Part of a small language model's weights: 5 heads of 64, RMSNorm before each block.
Each number is 128 + 32 x the weight over its row's rms, rounded and kept within 0 to 255. Layers, rows and columns count from 0. The size above them is the row's rms in percent of the matrix's.

# layer 3 attention key, 320x640, rms 0.0485, rows 107-127, columns 480-639
size [104 103 106 111 103 106 103 104 104 102 103 109 104 103 102 104 102 108 105 105 106]
[[115 159 155 143 153 176  84 152 149  93 165  87 103 106 164 143 190 178  70 180 139 122 118 132 164 151 201 144 174 120 157 116 162 141 141 183 103 171  86  54 113  58 141 138 182 151 101 179 222  42  63 119 107 148  90  65 178 105 161 154 103 149 102 153 129 113  71 117 134 123 112  84 180 171 143 141  93 129 113 185 176  92 110 120 139 109 115  66 225 127 181 106 141  74 127 143 101 117 162 113 161 156 118 105 172 138 115 115 171  86  92 123 124 100 118 147 121 139 145  91  89 165 119 114 112 140 134 176 193 170 111 165 128 107  79 162 167 132  85 139 117  98 124 140 121 101 123 149 119 107  83 121 104 143 170 140 114  85 148 115]
 [155 181 160  70 132 172 138 154  62  89  95 113 127 102  65 126 169  99 111  77 137 156 160 105  95  91 126 153 151 156 160  75 134  81 104 120 145  72 123  75 140 173 197  66  90 129 133 174 141 166  58 146 114  91  70 137 111 110 125 100  56 105 119 163 101 146 108 156 121 128 100 155 145 112 169 173 123 122 145 158 143 149 168 120 209  43 176 114 120 164 110 139 156 144  79 199 114 132 192 176 124 176 185  43 171 120 168 169 118 158 127 152 148 103  89 115 116  98 144 107 181 151 117 145 137  90 138  88 133 161 104  65 114 144 132 132 143 153 165  94  83 159 141  97  81 140 126 133 168 159  85 120 112 141 138 121 160 106  99 147]
 [159  98  78 141 142 145 140 111 172 134 134 133  94 137 127 146 110 152 123 149 150 109 108 154 118 101 136 146 127  97 153  89 104  67 103 117 135 109 123 135 107 153 132 184 115 160  86 103 111  99 171  65  99  85  88 166  65 123 140 125 130 175 105  65  79 128 139 176 107 101 106 112 117 138 131  52 167  84 130 170 114  67 170 152 149 114 130 101 142 154 114 138 128 134  93 131 147 130 132 116 132  92 134 104 123 125 135 120 136 131  90  83 153 164  88 107  82 114  65 112 104 135 144 140 124 100 143 119 107 117  55 151  87 160 106 156  92 189 190 138  89  91 117 159 108 102  91 121 106 218 149 138 120 194 156 140 115 133  77  70]
 [142 132 158  77  93 168  99 104  55 145  82 163 117  68 113 160 126 100  89 133 135  96 107  86 146 145 113 134 110 113 149  91 148 160 195 184 159 165 106 181 199 123 145 112 135 137 122 155 117 144 131 150  63 129 140 118 183 100 116 135 138 114 183 155 160 120  56 108 101 137  98 133 128 144  95 121 150 114  84 132 132 133 126 130 123 131 140 148 131 145 136  96 197 136 105 135 116 132 130 190  90 161 136 164 133 188 172 153 102 151 125 168 124  78 129 129 110 137  83 107 166  55 125 121 139 145  88 141 152 112 106 142 119 124 144  72  60 120  90 135 156 152 142 196 137 158 117 129 133 148 111  98 122 133 103 173 158  75 123 161]
 [131 118 175 100 143 145 121 159  60  85 115 144 132 144 118 137 135 134 168 116 112 117 116  96 147 120 149 152 148 164 163 136 123 124 217 131 156 134 165 136 168 131 144 124  89  75 142 151 138 176 111 127  75 127 106 109  58 101 113 148 161 157 107 119 121 150 135 102 153 168 161  96 188 136 134  99 169 201 118 119  88 122 144 165 152 113 203 156 190 147 128 137 150 185 199  98 130 136 159  70 147  85 146 183 154  81 104 179 111 167 144 178 152 163 130 103 121 136 160  71 140 175 108 149 134  68 158 113 109  80 126 129 114 157 170 132  93 130 134 148 135 181 121 134 146 166 171 132 125 134 106 100  83 147 139 176 116  53 107  84]
 [151  87 151 132  84 169 103 107 146 122 100 133 161  97  94  80  85 107 145 118  93 113 166 147 148 126 108 128 130  77 138  86 117 160 113 118 106 116 159 176 161 140 171  73 133  72  96  93  84  73  63  67 152  81 103 185  99 149 145 140 155  88 127 173 125 103 130  62 150 156 159 136 140 108 145 105 129  15 156 125 104  62 113 108 129 175 115 100  77 123 145 159 135  98  80  94 185 104 113 139 172 133 145 156  99 130 157  91 138 138 119 117 142  71 142 157 140 179 149 133  66 149 147 135  88 114 101 153 132  89 160 112 114 134 111 141 160 158 134 153 130 104 117  85 117 135  82 170 110  93 112 132 160 154 164 171 176 153 128 117]
 [106 120 160  81 110 100 169 114 170 140  92 172 123 128 146 136 130 117 172  80 190 103 127 182 139 109 136 125  67  93 122 168 137  80  77 109  99  88  82 209  73 150 150 133 137 141 141 134 190 135  74 116  86 149 220 187  97 157 102 126 114 165 115 120 142 124 168  89 104 125 134 155 129 144 156 171 141 135  93 162 119 168 116 113 111 135  84  99 156 141 150 125 129 122 160 130 186  77 131 107 126 189 142 115 140 121 106  95 169  85  90 162 148 149 193 164 109 127  82 191 113 142 157 154  76 112  93 154 110 196  89 166 151  96 105 131  95 163 221 116 110  45 180  96 153 148 187 165 162 151 197  91 164 101 145  72 164 134  81 110]
 [122 138 188  89 165 161  77 120 139  70 176 129 140  54 160 110 114 106 136  97 124 111 107 106 124  91 121 154 185 119  94 119 116 108 134 128 178  76 100 123  71  83 122 122 138  66 112 123 118 123 157 148 125 230 111 136 110  77 135 101  80 127 156 111 110 123 154 142 125 144 181 100  81 138 145 124 102  81  57 130 106 159 195 139 104  89 139 110 116 134 106 122 110 121 103 116  94 132 111  96 124 160 112  83  74  74 142 117 148 145 189  97 148 156 123 139 121 133 104 163 119 136  70 124 167 135 171 123 116 213 148 102 139 114  90 158 145  86 132 174 142 164 169  51 136 128 105 205  93 111 126 120 131  94  93 161 158 127 139 112]
 [ 80 142 151 139 154  97 146 192 180 135  85  91 102 139 109 153 157 129 151 149 134 123 145 154  70 152 183 102  85 136  71 111 129 110 142 134 184 140 134 141  85 106 140 152 120 143 109 138 130 139 108 109 148 100 118 131 193 118 161 119 143 146 135 150  77 106 122 124 118 140 196 168 124  75  84 158  73 150 129  91 157 135 108 127 144 214 174 180  69 154 153  64  73 139 110 108  89 157  97  75  32 122 122 120 114 116  84  85 182 108 168  53 120 103 113 151 161 100 146 106  75 164 140 117 141  70 126  88  67 128  82 159 158 103 152 146 166 133 105 149 117  91 111 182 143 131 144 156 114  54 134 154 143 151 106 174 143 133  94 174]
 [150 160 118 136  85 130 189  74 126 115 117 123 124 155 138 137 100 147 150 116 110 145  51 173 114  89 112 150 143  60 113 133 118 136 142 162 112 159 152 127  98 135  75 122  96 129 152 108 123 124 146 108 148 183 117  72 153 154  97 111 191 162 108 146  97  83 142 121 141 160 142 136  83 167 114 129 154 112 115 141 162 117 152 159  80  64 158 109 133 144  91 168 157 113 195  82 134 101 126  95 122 168 120 120 108 159  74 153  72 133 152 106  97 139 129 128 149 106 103 131  61 107 138  76 145 140  83 130 166 149 151 103 144 120 135 117 157 137 169 119 100 107 164  78  98 135 178 107 165 151 117 102 178 182 105  77 139 153 132 181]
 [ 77 137 106  98 134 154 184 119 144 123 123 113 145 153 113 183 150 202 157 129 157 137  96 100 108 121 138 131  85 147 168 138 138 100 124 138 111 185  98 101 133 134 170 162  81 103 157 120 115 144  74 151 144 176 116 141 136 120 169 144  81 153 116 117 131 166 112  96 133 111  76 146  99 149 103 197 155  78 195  78 168 112 127 147 130 124 145 131 138 172 186 187  94 136  99  81  85 100  54 104 128 169 154 170 119 117 132 133 202 125 174 155 170 115 142 106 112 138 129 127  71  40 190 126  97 147 114 120 121 130 139 126  92 156 139 113 106 140 175 119 142 108 140 149 124 200 129  91 110 110 196  97 163 123 106 148 118  74  94 152]
 [ 61 104 121 216  94  74 164 136 154 128 131  79 102  54 173 128  78  88 170  95 116 162 129 202  86 131 117 118 107 157 162 113 143 173 139  73 146 103 116 137 142 138 145 134  67 143 116 116 106 108 176 152 112 150 103 124 137  59 106 123 151  67 160 143 117 107 176 120 131 129 181 111 149 118 165 121  69 140 153 124  72 174 127 123 132 141 151 130 126 150 126 122 176 100 156  92 107 118 105 127 171 167 105 152  98 171 117  71 151 166 113  88  90 149 202  95 150 147 119 156  90  99 127  92 123 117 115  61 107 152 129 108 102 111 142 106  87 135 108 131 111 127 101 147 127 108 135 129 101  91 150 149 153 154 158 123 105 139 102 146]
 [145 174 186 101 169  35 160 103 164 109  71 114 111 104 184  87 124  89 124 140 113  92 136 100  76 142 122 126 103  55 141 108 152 171 164 108 146 133 163 152  99  84 131 143 153  74 101  93  97 172 115  88  99 152  98  76  94  56 108 207 160 132 120 132 196 153 192 154  98  87 155 147 131 138 118 102  84 143  55 139 152  72  92 134 112 128 115 178  91 169 174 108 152 112 162 139 156 120  75 167 127 112 100 141  86  88 152 124 129  78 119  81 131 156 147  92 151 152 121 143  50 121 158 130 125 133 139 188 213 142 119  67 167 163 101 123 104  86 162 144 109 162 144 164 121  97 126 148 133 100 144  96 129 141 159  69  73 131 139 123]
 [180 143 134 132 145 155 135  49 198 128 130 116  81 173 163 108 158 146 125 138 129 152 103  96  83 109  47 126 134 117 149 129 135  90 132 104 159 161 132  89 107  81  79 134 140 121 124 150  96 160 126 160 156 144 159 155 116 101 154  89 167 109 141 106 106 107 118 108 160 188 183  70 104  83 167 158 142 119 117  97 103 131 120  98 148 113 143 139 120 178  91 176 140 121 140 120 112 147 155 139  88 122 175  91 186  75  99 116 148  93  83 116 106 139 132 154 144 131 127 119  57 236 153 132 137  86 144 121 115  87  90 103 151 101 164 118 122  71 118 177  83 146 157 130 153 172 120 176 161 151 112 137 117 100 127 103 155  94  98  95]
 [118 129 116 109 179  96 113 104  51 182 123 126 119 135 170  91 144 154 138 106 167  43 111 147  83 129 127 119 122 126  93 154 150 117 146 163 148 123 152  90  94  97 121  94 132 154 148 111 131 109 139 143 123  44 131 182 111 147 115 124 147 130 106 105 119  89 163 158 100 158 148 126 139 135 116 184 121  56  74 158  75 146 119 148 161 124 102 162 115 128  80 105 120 162 114 147 153  82 167 166 146 121  85 147 158  95 169 120 116 104 159 142 108 104 157 107  99 141 124 109 174  86  92  94 132 123 132  95 172 119 152 124  71  99 168 101 106  83 153 146 132 148  59 183 111 131  94 145 147 119 184 103 162 104 133 114 142 169 136 153]
 [111 142  90 187 127 181  39  92 137 154 172 139 101 110 156  87 154 190  79  86 129 162 188  89 121 118 139 121 109 136  77 123 163 179 127 146 171 111  79 165 134 201  91 117 123 176  73 139 151 189 133 118  97 144 124  86 151 137 130 163 120 140 126  87 102  88 124 151 112 158  93  47 147  83 101 132 162 128 148 124 108 163 140  42 161 152 102 148  97 128  46 120 132 155  82 127 146 169 153 116  97  87 160 171 122 123 132 168 155 218  88 128 110  78 140 146 166 122 120 134 133 146 110 189 177  68 107 129 164 167  98 107 138 125 123 196 126 134  80 132 129 172  86 128 159 192 113 105 143 185 139  91 125  46 146 134 113 120 180 112]
 [130 102 139 132 135 131 124  69 175 101 183  82 118 148 123 150 131  54 133 134 170 114 145 122 100  82 137 141 118 123 110  51 160 128  55 142 135 176 125 133 173  53  79 136 155 127  98 141  65 169 109  51 127  87 134 138  91 112 107 148 112  81 161 130 127 183 160 108 140 177 123 105 145  53 186 110 164 110 126  80 120  86  99 138  85 116 116 129 105 133  96 135 172 120 116 151 109 104 122 111  95 132  97  93 134 139  96 135 117 121 164 160 184 173 157 126 166 162 177 154 118  97 172 176 136 133 135  99 143  90 137 142  81 150 104 100 138 133 130 148 112 138 100 188 149  30 140 108 155 170 131 210 163  62 175 129 140 129 116 138]
 [151 125 117  57 139 124  95 161 134 176  86 112 118  79 115 108 121 106 134 122 126 154 140 181 123 135 150 149 139 118 106 151 168  79 119  82 143 145 171 155 115 139 149 138  88 115  28 147  90 123 159  97 136  91 103 129  76 138 189 104 142 156  98 114 137 137 173 234 161 106 117 121  79 198 136 125 173 167 113 123 109  60 157 162 130 136 164 137 168 127 109 156  74 163  67  67 161 139 126 105 111  86 101  96 105 127  89 129  96 144 141 109 143 157  81 133 147 124  50 138 115 167 122 207 107 120 109  52 132 168 123 142 128 172 143 149 135 183 194 106 131 107 128 110 189 143 123 145 124 179 124  91 104 106 152  75  82 147 139 140]
 [160  91 121 137 115 120 162 142 132 151  87 102  62 110  59 157 153  96  81 147  93  62 140 168 106  94  99 160 141  96 160 108 137 117 105 146 126 112  96 208  48 166 126 191 122 164 142 167  76 146 134 154  96 117 117  63  83 120 145 173  90 135 136 121 139 141  84 151  84 131 131 166 183 104 127 195 163 137 124 174 156 125 166 129 138 156 157 155 143 107 122 150 138 101 163 176 124 106  63 112  81 153  96 149 124 137 138 122  87 144 134 110 127  86 147 135 126 135 110 153 115 140 116 152 187 123 110 122 143 180 185 184 172 135 145  89  60 112  87 159 157 141 106 137 149 136 181 137 138 129 165  91 163 135 143  93 184 159  64 142]
 [161 137 100  98 102 127 108 132 145  38 140  95 107 108 131 109 121 164 152  77 129 121 127 114 158 129  91  84 143 157  69 126 187 196 142 147 156 143 108  92 107 101 125 108 131 132 133  98 158 146 188 131  95 142 143 127 123 132 149 135  96 130 117 129 124 151  78 134 151  89 176 141  69  97 121 121 132 122  95 143 129 144 122 101 102 136 142 127 183 102 158  65 147 121 170 118  99 102 149 111  76 174 129 138 114 189 120 130 181 154 120 109 124 106 135 146  99 148 190 183  93 105 166 132 158 138 148 107 109 240  82 163 124 145 170 113 141 116  67 156 177 122 147  69 136 119  96 154 153 110 106 106 141 114 123 104 154 164 114  82]
 [ 72 119 156 111  95 116 141 189 138 155 117 164 176 131  96 131 115 153 113  61 105  58 104 115 133  65 114 125 150 169  98 106 151  94 116  96 102 137 136 134 159 159 141 117 171 134 146 154 127 152 142 165  96 131 133 101  96 192  97  84 125 144 171 198 113 148  97 132 137 111 123 139 123 172  75 141 131 163  88 175  98 135 176  98 126 111 177  88 171 153 143 126 224 139 115  95 139 104  55 190 127 113 114 167 100 147 118  84 104  90  52 166 129 133  54 197 113 123 120 131 149 105  77 110 180 186 116 149 100 106 133 130 156  68 119 125 106 174 109 133 156 135  97 204 128 118 131 131 126 148 156 100 150 122 107  71  75 133 156 112]]
# layer 3 attention query, 320x640, rms 0.0474, rows 108-127, columns 480-639
size [110 102  97 107 107 100 105 106 108 107 108 108 103 107 106 105 104 108 102 108]
[[104 173 109 155  92 120 116 122 102 149  92 108 155 140 229 180 141 157 147 128 146 131  75 149  89 136 166  90 132  98  92  57 140 112 193 139 143 159 100 164 172 170 134 132 114 126 106  97 109  81 134  91 162 148 135 104 137 129  90 181  94 123 140  91 126 104  93 108 108 141 115 114 103 125  92 104 112 124 173  81  88 124 132 118 131 101 130 156 132 138  94 153 151 127 141 143 146 125  78 145 185  91  68 152 133 114 114  96 105 127 113 131 146  66 145  71 158 137 131  95 108  89 107 126 232 103  94 123 121  33 101 110 181 164 105 147  79  73  96 126  78 110 101 133 160 137 141 151 142 173 191 145 161 107  90 151 100  84 133 141]
 [ 97 142 197 145  97 141 110  80 169  88 165 121 100 163 138 126 102 105 107 143 172 169 167 149 104 155  67 164 136 117  70 151  96 121 139  85  82  69 161  87 123  98 154 117 142  71 149 160  97 134  99 151 139 163 176 143 161 104 105 132 127 132  88 185 119 187 181  99 110 118 169 160 116 109 166  66 108 179 126 170 122 171 138 182 124 125 132 158 116 145 115 110 119 143 139 122 132 162  94  97 106 208 130 114 102 109 138 173 121 122 177 111 153 128 190 145 171 162 117 128 157 145  95 100 153 111 133 121 134 153 210 143 159 203 161 150 187 107 157 109 104 165 112 122 113 147  98 115 107 103  52 180  84 165 146 120  97 162 115 131]
 [124  99 123 152  72  94 124 112  85  96 134 106 138 182 148 142 149 109 140 131  95 138 135 155 123 117 141 131 130 159  72 123 151 138 128 166 156 106 134 156 126  94 121 134 127  94 148  64 154  89 145 139 112 145  50  72 167 107 160 153  90 128 150 162 130 120  97 150 120 120 128 179 169 102 127 122  73 133  83 160 152 178 141 108 127 135 135 153  76 167 165 108 132 152 141 132  82 123 109 115 116 174 106 103 137 120 120 160 151 104 154 108 169 157  78 105 102 110 101 154 209 145  88  83 142 145 138 132 165 118  78 156 116 150 129 164 201 106 135  32 149 108 128 145 157 110  88 125 100 122  74 197 146  98 121 131  70 146 120 130]
 [151 138 160 101 105 131 115 174 114 161 164 123 137 141 115 118 141 138 184 124  96 163 103 210 112 127 140  92 131 197 149 167 108 110  94  83 138 113 160 135 111  85 124 122 157 152 126  92 122 122 147  91 116  86  55  56 166 161 143 102 179  44 128 160  93 124  83 160 111 148  97 190 112 125 176 206 129 167 139 193 129 118  69  75 112 111 108 126 103  81 175  88 179 172 112 147 182 117 120 154  95 128 150 146 117 152  85 148 156  84 137 156 190 144 101 118 118 122 121 116 154  82 148 102 134 132  60 133 105 110  86 134 190 121 182 110 153 169 146 135 113 149  87 119  95  61 136 105 141 160  96 197 162 160  70  73 115 209 176 113]
 [149 167  87 117 148 147 185 146  90 120 153 140 110 168 163 134 175  83  73 101 100 185 177 129  81  98 136  96  87 156 127 143  77 135 163 120 171 114 108 166 149 136  75 127 120 142 137 109 118 213  86 155 115 130 122 146 120  94 127 141 120 178 132 149 165 176  89 159 152 171 113 123 160 123 100 125 197  95 101 119 166 194  94 137 142 155 141 145 138 125 111 131 139 145 146 184 159 125  47 122 101 141 105 150 134  72 127 176 132  84 165 152 154 136  97 123 147 113 194 134 189 119 126 156 116 122 115 139 164 121  77 140 110 140 175 128  83 105 171 107 123 133 161 145 149 164 183 156  97 191 156  84 114 104 131 143 189  90 121 175]
 [ 78 131 143  76 145 132  73 103 171 162 110 135 137 147 137 130 112 120 124 174 112  77 106  87 144 115 140 163 162 203 102 139 111 126 162 167 171 184 135 119 161 113 180 118  99  91  92 114 109 124 170 124 172 102  58 146 130 112 107 213 121 160  98 127  83 142 117 192 126  97 146  96 131 121 124 111 141 113 174 121  98 189 108 126 136  83  93 107 116 214  83 113 138 182 104 180 129 149 125 126 143 176 151 149 110 178 127 175 113 136  92 129 124 107 114  84 111 132 105  99  69 122 119 201 125 126 177 101 175 121  84 145 145 107 183 163 153 147 121 116 117 142 125 164 160 146 189 142 133 148  42 126 142 163  51 144 115 131 150 105]
 [143 157 124 111 130 104 171 128 150 188 124  67  37 175 134 175  79  85 114 123  98 139 112 155 101  76 154 151 125  64 136 166 156 168 121 181 183 191 144 144  69 109 142 115 178 156 121 138 154 115 149 123 111 115 149  94 154 131 138 147 127  90 115 154 114 153 108  94 108 128 155 144 155 181 125 133 112 139 198 152 153  92 223 229 151 153 143 160 140  95 104 111 170 103 119 163  95 165  89 126 113 144 114 168 117 117 163 168 151 116  86 144 104  77 130 120 166 161 117 125 141 151 119 133 119  63 140  75 152 104 126 103 121  71 130 110 128 120 158 176 156 128 119 163 111 107 119  98 136  80 186 158  92 105 155  66 168  92 122 144]
 [152 156 135 126 145 137 131 119 118 104 169 187 143  87  44 106  60  88 123 110 136 178 126 149 170 126 157 121 151  73 108  88  50 144 143 127 115 105 127 165 139 138 141 103 162  85 117 139  93 118 190 112  94  65 120 103 161 164  81 163 207 102 125 123 156 143  93  86  94 155 128 205 178 157 102 157 115 116  97 146 114 119 183 110 100 154 130 162 197  82 107 124 135 127 157 135 142 158 155 187 209 123 111 185 165 142 104  85 102 134 125 124 119 180 209 101 109 173  84  73 157 150 132 108 118 144 130 174 157 130 145 128 132 150 150 170 113 120 161 149 127 191 160 112  88 110 122  89 122 148 144 151 125 138  90  96 170 118 122 109]
 [ 67 114 135 128 161  39 135 163 152 145 133  97  92 119 125  62 244  95 162 106 107 172 147 141 161 137 125 166  74 171 113 202 168  76  80 169 130 117 134  96 134 133 128  83 140 180  86 166 168 172 106 173 106  99 106 132 145 135 173 176 135 118  88 129 136 152 126 138 162 136 100 172 174 110 117 101 139  87 156  72  60 142 133 120 138  86 186 155 137 147  98  79  99 125 146 136 114 146  93 130 160 116 133 137 103 136  95 153 144 182 185 142 182 137 124 159 137 155 118  87  91 107  93 150  97  85 145 109  79 105 137 134 202 156 188 185 121  92 128 116 124 109  90 137 123 154 145 196 132 125 142 138 102 123 121 112 101 139 124 179]
 [149 141 150 241 112 142 117 141 148 105 130 179 161 138  63 148 109   0 146 116  89 134 136 126 143  84 130 173 126 113  78 139 112 129 131  89 146 106 112 160 125  95 126 112  88 173 149 170  50 121 149 181 154  95 154 157  92 149 121 132  99 115 144 113 218 166 126 189 119 149 160 133 132 137  84 163 122  93 152 126 152 175 150 144  88 148  73 116 114 164 137 120  49 100 105 149 128  89 191 128 122 175 111  87 181 164 119  93 146  87 113 153 109 123 123  84  85 122 139 103  99 145 106 126 144 141 178 146 130 147 211  80 132  91 127 148 128 126 128 124 176  93 152  89 113 112 142 106  97 123 124 168 141 128 145 136 102 130 131  97]
 [208 146 138  72 114 105  87 177  28 118 130 185 160 141  82  68 146 164 113 147 102  64 179 106 156 115 170  80 134 165 109 140 106  92 100 142 147 134 144 153 149 107  56 189 184 160 143  85 148 105 107  93  99 139 194 138 122 201 163 169 146 103 206  73 157 130  78 161 133 132 104 156 139 121 123 129 140 121 100 155 129 110 120 124 104  91 135 100 135   9 171 156 168 160 145 117  99 102 174 127 152 143 108 101 179 104 103 158  96 123  90 126 158 114 103 113 113 172 150 150 198 129 140 111 190 128 177 163 165 168 165 109 140 144  90 120 116 164 106 154 133  82 116 144 151 136 147 101 155 136 164 138  79 138  47  85 104 159  68 105]
 [126 142  84 159 135  88 133 146 170 128 160 142 141 170 136 131 122 126 149 151 117 132  85 196  96 162 172 123  78 185 224  65 111 143 152 121 125  48 108 104  93 165 112 148  72 140 123  96 110  80 135 139 127 169 174 135 133 137  63 155 125 113 135 105  80  87 105 147 125 117 136 122  99 133 163 110 140 170 125  96 144 146 141 102 140  83 128 123 172 129 128 163 121 111  97 149 152 119 171 119 137 129 106 136 140 124 128  20 141 141 121 129 124  99 131 153  94 118 133 154 169 142 139 168 147 130 114 131 130 132  96 180 152 120 145 187 163 201  54 127  97 102  73 126 127 168 159  50 164 157 157 108  94  91 142 192 126  77 113 109]
 [122 119 155 100 109 133 116 147 114 139 105 130 152  91 116 116  41 114 169 133 139 177 192 145 164 137 143 125 108 136 124 116 177 131 145 188 108 125 121 140 140 116 178 132 168 164 128 120  81  64 119 118 112 156 157  97 119 155 106  87 116 100 126 151 118  88  97 110 129 110 119 108  98 113 142 166 158 116 144  80 115 148 130 179 200 163 143  97  80 140 104  86  65 181 124  99  60 140 126 158 138 128  99 113 176 161 161 130 129 117 114  98 155 175 115 157 115 171  90  79 127 121 162 139 188 165  86 141 121 117 123 127 128 189  17 103 146 109 179  81 167 151 155  99 138 105 101 155 157 170 114 116 125 181 132 122 113 165 112 132]
 [115 126 136  98 117 146 146 142 156 133 164 121  84 108 145 175 113  61 101 190 121  93 103 116 163 117 112 212 129 129 145  27 118 160 118  57  57 123 104 154 109 100 130 158 155 157 150  60 132 160 146  78 124 156 117 137 116 140 126  95  98  88 134  95 166 152 126 113 151  95 162 142 143 130 102 131 114 147  90 157 126 157 176  95 120 146  61 108 109 105  68 138 152 150  91 175  83  77 101 115  84 160 126 121 137 116 169 130 114 156 165 117 137  99  97 150 120 168 139 209 114 108 166 107 127 190 162 123 137 148  98 143 141 143 100 146 134 158  84 105 167  73 244  71  87 144 105 126 111 184 132 167 116 149 168 116 105  91 117 143]
 [138  71 178 121 135 104 155  70 131 129 143 122 122 122 116 169  98 112 154 163 176 123 104 110 170 129 173 173 146 148 125 144  82 142  78 170 147  92  85 116  55 124 160 147 182  87 159 138 153 155 108 140 201 139  71 173 106 101 177 134 124  86 199 169 135 152 130 109 115  96 116 163 113 127 124 153 124  37 114 167 168 115  97 133 130 129 122 150 125 187 128  87 120  68  97  88 136 105 123 148  70 131  72  78 124 117 129 107  98 115 105 164 127 155 100  84 157 167 106 180 181 105 161  59 120 138 134  56 125 140 107 154  81 203 115 129 174 152 158 173 145 175 137 127 100 102  99 148 129  96  65 181 180 190 170 160 173 134 122 152]
 [152 113 125 163 129 127  93  88 121 148 163 152 107  98 206 137  94 176 141 146 163 110 123 114 142 192  91 110 156 169 168 168 121 133 141  99 138 121  67  89  76 138  96 150 143  80 116 136 130 113  86 135 143 115 136  97 122 134 176 113 176 153 117 139 130 160 173 201  94  88  96 123 142 176 112  97  75 166 133 138 164 154  69 155 155  93 145 140 125 100 119 176 153 144 115 121 148 135 115 112 160 128 121  61 148 122 151 149 160 134  94 144 116 140 151 101 171 196 124  72 121 176  58 139 126 138 148 155 108  93 129 110 219 128 152 187 135 198 119  86 142 102 114 149 133 121 102 144 158 131  97  96 171 181  98 132 128 128 190 172]
 [ 87 152  43 146 191 135 188  91 111 109  85 145  98 203 140 149 121 143 130 162 111 111  76 103 161 154 114 112 134 156 108 175 125 153 120 135 121  71 109 104 168 113  89 118 167 164 126  98 110 104 125 160  89 130 136 101 188 154 153 170 151 173 158 140 156 117  74 127 126 131 128 102 102 126 166 158 182 122  92 137 112 177 140 100 133  83 201  71 111 190 119 126 128  92 146 120 145 145 136 186 118 177 130 158 153 165 146 119 175 123 119 128 154  94 115 145  85 129 159  85 160 125 169  78 128 135 155 164 158 103 151 140 207 114  82  96 140  74 104 113  91  70 140 135  72  82  90 140 175 118 118 118 151 125  59 143 217 127  55 122]
 [138 157  83 145 138  80 152 151  97 132 115 150 171 143 114  78 147 210 163 164 101 143 167 142  80 122 141 151 130 140  93 156 141 212 156 114 162 103 131 150 170 152 176 168  47 136 192  76 143 125 139 175 162 117 107 100 170 113 155 123 152 138 146 129 107 121 158 124 179 164 175 192 136 194 108 142 187 105 135 113 151  81 147  88 117 129 135 145 168 155 175  90 141 205  85 131 124 101 237  98 114  78 114 130 129  98 138 124 155 128 139  95 123 128 105 159 137 105 155 123 134 101 125 137  71 130 107 192  90  90 119  84 132 124 135 152 158 123 162 108 119 129 114 183 113 157  76 111  84  84 136 134 127  82 153 181 146 142  57 173]
 [136  66 174  83 106  99  45 133  86 157  68 151 196 206 123 145 107 189 113 120  51 140 125  83 153 124 163 146  99 112 146  91  90 115 181 157 185 107 160 124  52 151 149 147 112 146 139  91 123  93 134 111 127 149 154 184 136 114  71 163 103 167 123 166  90 119 147 136  78 153  94 103 120 114 156 116 160 182 177  83 164 151  66 172 144 122 112 171 148 154  77 120 105 170 154 134 136 101 192 125 131  81 143 102 129  97 115 153 125 103 119 146 156 128 123 107 126 133 103  76 163 167 121 146 142  86 166 117 123 106 110 105 162 166 152 172 157 123 162 148 110 124 167 182  84 162 134  94 145 148  74 154 137 138  88  68 130  92 128 165]
 [152 118 129 132  98 114  93 137 143 100 104 130 146 153  70 112 145 144 100 139 128 132 145 200 116  64 132  91  47 132 154 160  71 149 104 132 167 172  83 116 145  91 178 140 136 102 141 141 119 124  78 158 143 118 139 180 147 175 108 136 118 117 104 133 107 134 143  83 128 174 140  95 134  77  45 117 134 155 129 168 121  92 167 162 114 138 116 129 162 138 180 111  87 116 125 159  78 198 158 118 174 122 164  54 111  92  93 206 151 111 108  54 151 127 114 149 192 142  97 106  81 155 139 138 133  93 178 148  90 112 138  74 129  41 140 189 119 155 135 138 147 115 117  76  84 119  82 159 145 123 134 149 143  86  73 165 103 122 142 151]]
# layer 3 attention value, 320x640, rms 0.0413, rows 64, columns 480-639
size [108]
[[104  97 156  93 141 157  84 181  93 107 113  93 155  96 199  72 117 115 186 112 156 142 153 148 147 167 121 112  99 106 101 164 133 123 131 144 102  73  68 120 158  93 115  69 126 169 134 100 147  97 141  88 101 131 148  96 130 140 139 111 121 103 189 105 128 147 103  60 131  77 120 115 137 136 124 157  64  87 133 140 155 102 183 128 148 137 125 151 115 156 118 160 126 167  83 134 146 105 114  85 184  97  91 118 181  93 129 149 112 144 160 156 149 129  89 203  76 155 129 155 101 122  67 109 127  93  92 151 149 127  89 134 122  80 150 145 121 134  66 110 126 132 155 119  91 131 155 174 142 109 101  83 197  96 136 168 143 117 117 144]]
# layer 3 attention output (transposed), 320x640, rms 0.533, rows 64, columns 480-639
size [108]
[[ 83 104  83  86 149 121 183 105 114 110  76 221 128 109  43 152 148 114 142 156  63  86  90 141 128 130 172 117  50 161 157 105 115 131 123 104 109 116 124 139 117 122 161 145 126 118  69 168 124 104 142 149 129 117 155 101 122  37 158 111 118  90  78 112 149 119 140  99 163 109 146  65  93 115 132 171 104 112 129 135 133 182 112 123 137 107 140  95 159 160 110 104 142 141 111 148 154 147 207 117 122  95 133 161  80 172 124 156 103  70  96 172 122  54 112  82 128 173 129  61 141 137 121 142 121 197  84 155  65 101 107  73 138  75 121  80 119  43 122 120 107 159 161 113 157 106 180 113 114 140  74 134  91  90 134  91 142 140 165 157]]